{
  "vocab_size": 41793,
  "activation": "tanh_gelu",
  "norm": "layernorm",
  "qk_norm": false,
  "init_std_down": 0.00192,
  "lr": 0.00258,
  "lr_head": 0.00666,
  "grad_clip": 1.0,
  "schedule": "wsd",
  "seq_len": 1024,
  "steps": 2768
}
Each number is 500 + 25 x the weight over its row's rms, rounded and kept within 0 to 999. Layers, rows and columns count from 0. Numbers have three digits each. The size before them is the row's rms in percent of the matrix's.

# layer 4 attention query, 640x640, rms 0.0503, rows 151-161, columns 384-511
097:507515528489509510488494496525519529487520501527517488507518508509523495483469490506502497536512485466497463510512476521493479521454490503506486545484518498480457537433479490526496462501521525521468459515497507476494489473485503476482480467501519502459477550509492488494545476489487493485519502482465488453474503518476491442481444537495531453455540508489539478515472492473517534512522
089:477530539466516534483494530494485527528534471497460469536502459498556496495560531504518485530460475485487469482473505487461509493498482524487504527526476497527522496483503512524544450516467512529483496502465496498472461457473474471533487514516517483487503541510475477504492543493532544526463508484498485462511506483483469462529462554515523520477471508523525506492526525518534511492498
103:524514513495466470510508504504511517467509486517508461468479476520489516509491520496507504530512497509519465557521454509484496496483484531486481491465497448467500502515505481532524531513480473462494509524543514523497466533515464526478490500474473511501499522496496520487507495490500464503497481498496499540508479481464493509486484520518478502497522519484488511474512504467492563483508
100:498518528481516447517482477502484504515487498484504532527542481494509544472465494483502525535508538463528534461512498490512508525508496510478516446473502499445475537526506521510472500472520538532520509457536506524476478454461519484457517487520475522478499489523505519477511490506503501520532484523541476527502499466498495519468524501515484517493516472476496517480538506494493512479491
099:525531497510542491461516493477523484507494503474502547491495530551534505514475502540478474507528490494534485466480505523473525479509495489537485506455516511460481518517507547470517438510473505509488520499527510497525497519448485514494507446401483488527527492507505530481521525537513491489505520558541492486497500493480559514487528508457496523520476508506498511493493479548513504475517
088:500515522497532532482487469486477487481515475484473515501503478491490524504519494482502511503445505541500539497507559514471432473512478465495477494503497485509467492533530496513506514521461483430486504501474492539519485532501554500503475508500497485516538505470489536530480459502512532516507465466482493510506498516517473511538525494505475513502508498518509505515507500496522472508464
088:525515528568524504449470480461500502541495505502469504466497457493522501495466488489519534482470500453501478512466504456521480462476481484469508518451495471559479512463506496532456477497485491511504519522469481454515550542482516500504515500495472486533506504506549481458556518543541492463494518448474507480474495482520484485503500513490517504449480482489501516491476492501536502467490
098:527498500511538498516502505534517561517477524522492471451486495475508501529512508504502506469441477491446485513467533481501489531478540498495510531540531510582484468457497523492517525488507505488458483513472495446552521521554501524525516511462483515513524491494508472523478492484503441495520475500494470480497488493493516493533485484486482519476480490510463433493449484515514494479523
094:510461517508572468498515516536496516474510512519492437489479534518498423518510542504469472483506520492482497496473499538446496539528488486474506484510524544497517530463489551511513536495576471484494557507495493484496469505509494502503491463495457531503516499484484511490479501492487465533522501507509542489476454485464487522504496473490482504477505506500492492512457554514525483510498
099:478498479477531478469517501524522501457527487521486465537486542534506473505517512509515507483498514518503519480487499531507503542493530514460489529474482547509515513492480491511503511505532500493553532500479543477500490439480473464506471511516498509483493469527469479536523501461496531492507502522511532466511484503492491472475482477536498486534535499473492516506495569514485488535492
098:492531493523513534504506520481491511496533553510508555520541531484473502505534482522488508460516488456516492459536485477503509535501504478528483474510497495498501496507518527428496524480510528504524542487505488496484521499496541545478510468447489539495487477518485516479463458502505520459554501551511480511504525518510538507469494511491487522530463474483486474491526485530481463516449
# layer 4 attention key, 640x640, rms 0.0453, rows 151-161, columns 384-511
103:500453446452492494501526470529485532484515489500532546496501461522513515504478528502451540520522504482500499516523503439468503444511481485523460474501498534501511547470509528542498537458505501455518483519442520506486453501532493482542493543471544496554474482447500530483473510484517482516491502504530472515461515513498491488515487503540537474455484530489468481475524504497495501485521
076:504464491489503491504538465516497528502515461473512487498535472546519530483492512524509517498508461476471485485480497470484480526481466471528521536519513490528535488550495502500504500484523503466506508435510559521548506504496512484477517510484460534492525526499490492465518488490548506540477478494507482468497509488480515528459504454525528507527500469513511506484509543508441513463541
108:520486504439455537490513511469514483538520501511517518486511521477509489525531428539501528429500522534513482513497532492505494494511516539510473510503557513502507520449532534570547484497504483504508514515479479523482468470481492517487495447510493507488494483517503506460512510551490527498498485478500482482450467511521516527477484528467527514540487564469456473498462471544497476454478
107:497537531455487497523511475518500476495496481550508483517502516530474469499480475544489505497505475482462489493538502509518497556479482551513497514508490513520485493535518476520477528490537474479466484505558470480464508508473513480492523523451525468503576496488493522487525486462485502496498498498486492497523505506502464514518545495547533484469487494487487525535503489469506507484453
117:494483478492507516487463526486496468477479488551520499533498523515487508528492446490491513478473544498532461542464532527519501497510500534492499518505550483499522510474483485522506492506506530529499495496507503523513490446524503545513509486502531544470483519465485476456524482521498492500526479527459502469492502489496522526515480482509487558489468485481469486483493455506514502479513
089:511543508489504516505534497527513491506490509506468455520542553506523507473483550497498467470525466491478513498485505481497515505497465538455514553495513487520523483536472459457517479514533504480425498498530514528495517488476504460493545448519415483483486503506484508470530464544503508507513528482486492484552493475498513476474489502492528534498471503487579535486471532523513491525527
101:516503518508500489497505504523440476530507481509565510515496516528507492465478494519493505465470505491530500526513492507505492505487450533487502489512515467534488491575495479553485547510527511512500477475502495512521491512516506522517475541509496470495506479519449459490507535513518520474469518495469496486496517491514532512492480444477516530504482495512499494500486512498487510520534
109:479476476522496468488496542516513485503467525540508542519468488489509523514520486506470587508516551499500481501465495524511526473517496512472531495475474496474500520523495498464496476471471530501486515474496506501521495504523468516517487511459439475492498467514462466540524532529473471484510511511488476488514507510505510504475515468502476522517531490546502478481513519517473467476562
090:519492488517500496513467531486487489490511547515455493507497472551498512523486504462515525516468525491490497502489532465517508474526525483526505524467456543516511517493483539476495476512473526489543525464477482438516487516522504472496467534521490512471508489484535505506503522504487531490524503532504501517512484481476515519511489487484459493508543481553521511508531502499508501491542
103:520480526467518491493526438508510527496522508462467490462495463505484552507505483489499528539475485515484531500529515450487517487466508475513548536515503498509509508505461510501475484508517439533528480480467556452492539497472523468537487490486532534518519518480572519510496517477527510509471527477499463504518483499494480513474496521527479465488490501520486521501506507509497497505469
094:475502464543489492481450521487524536498473523555481561511455536506487481551536473497481468499491534531493443487495510527520513492503547532473481489526478503525469515473486471445504490486495483467498505577507500515465497477493531519486535499518525490527487497498500501537523471504492480446563490520460487495492465491481516510531530554482477535512519482538480471494488481503505511531476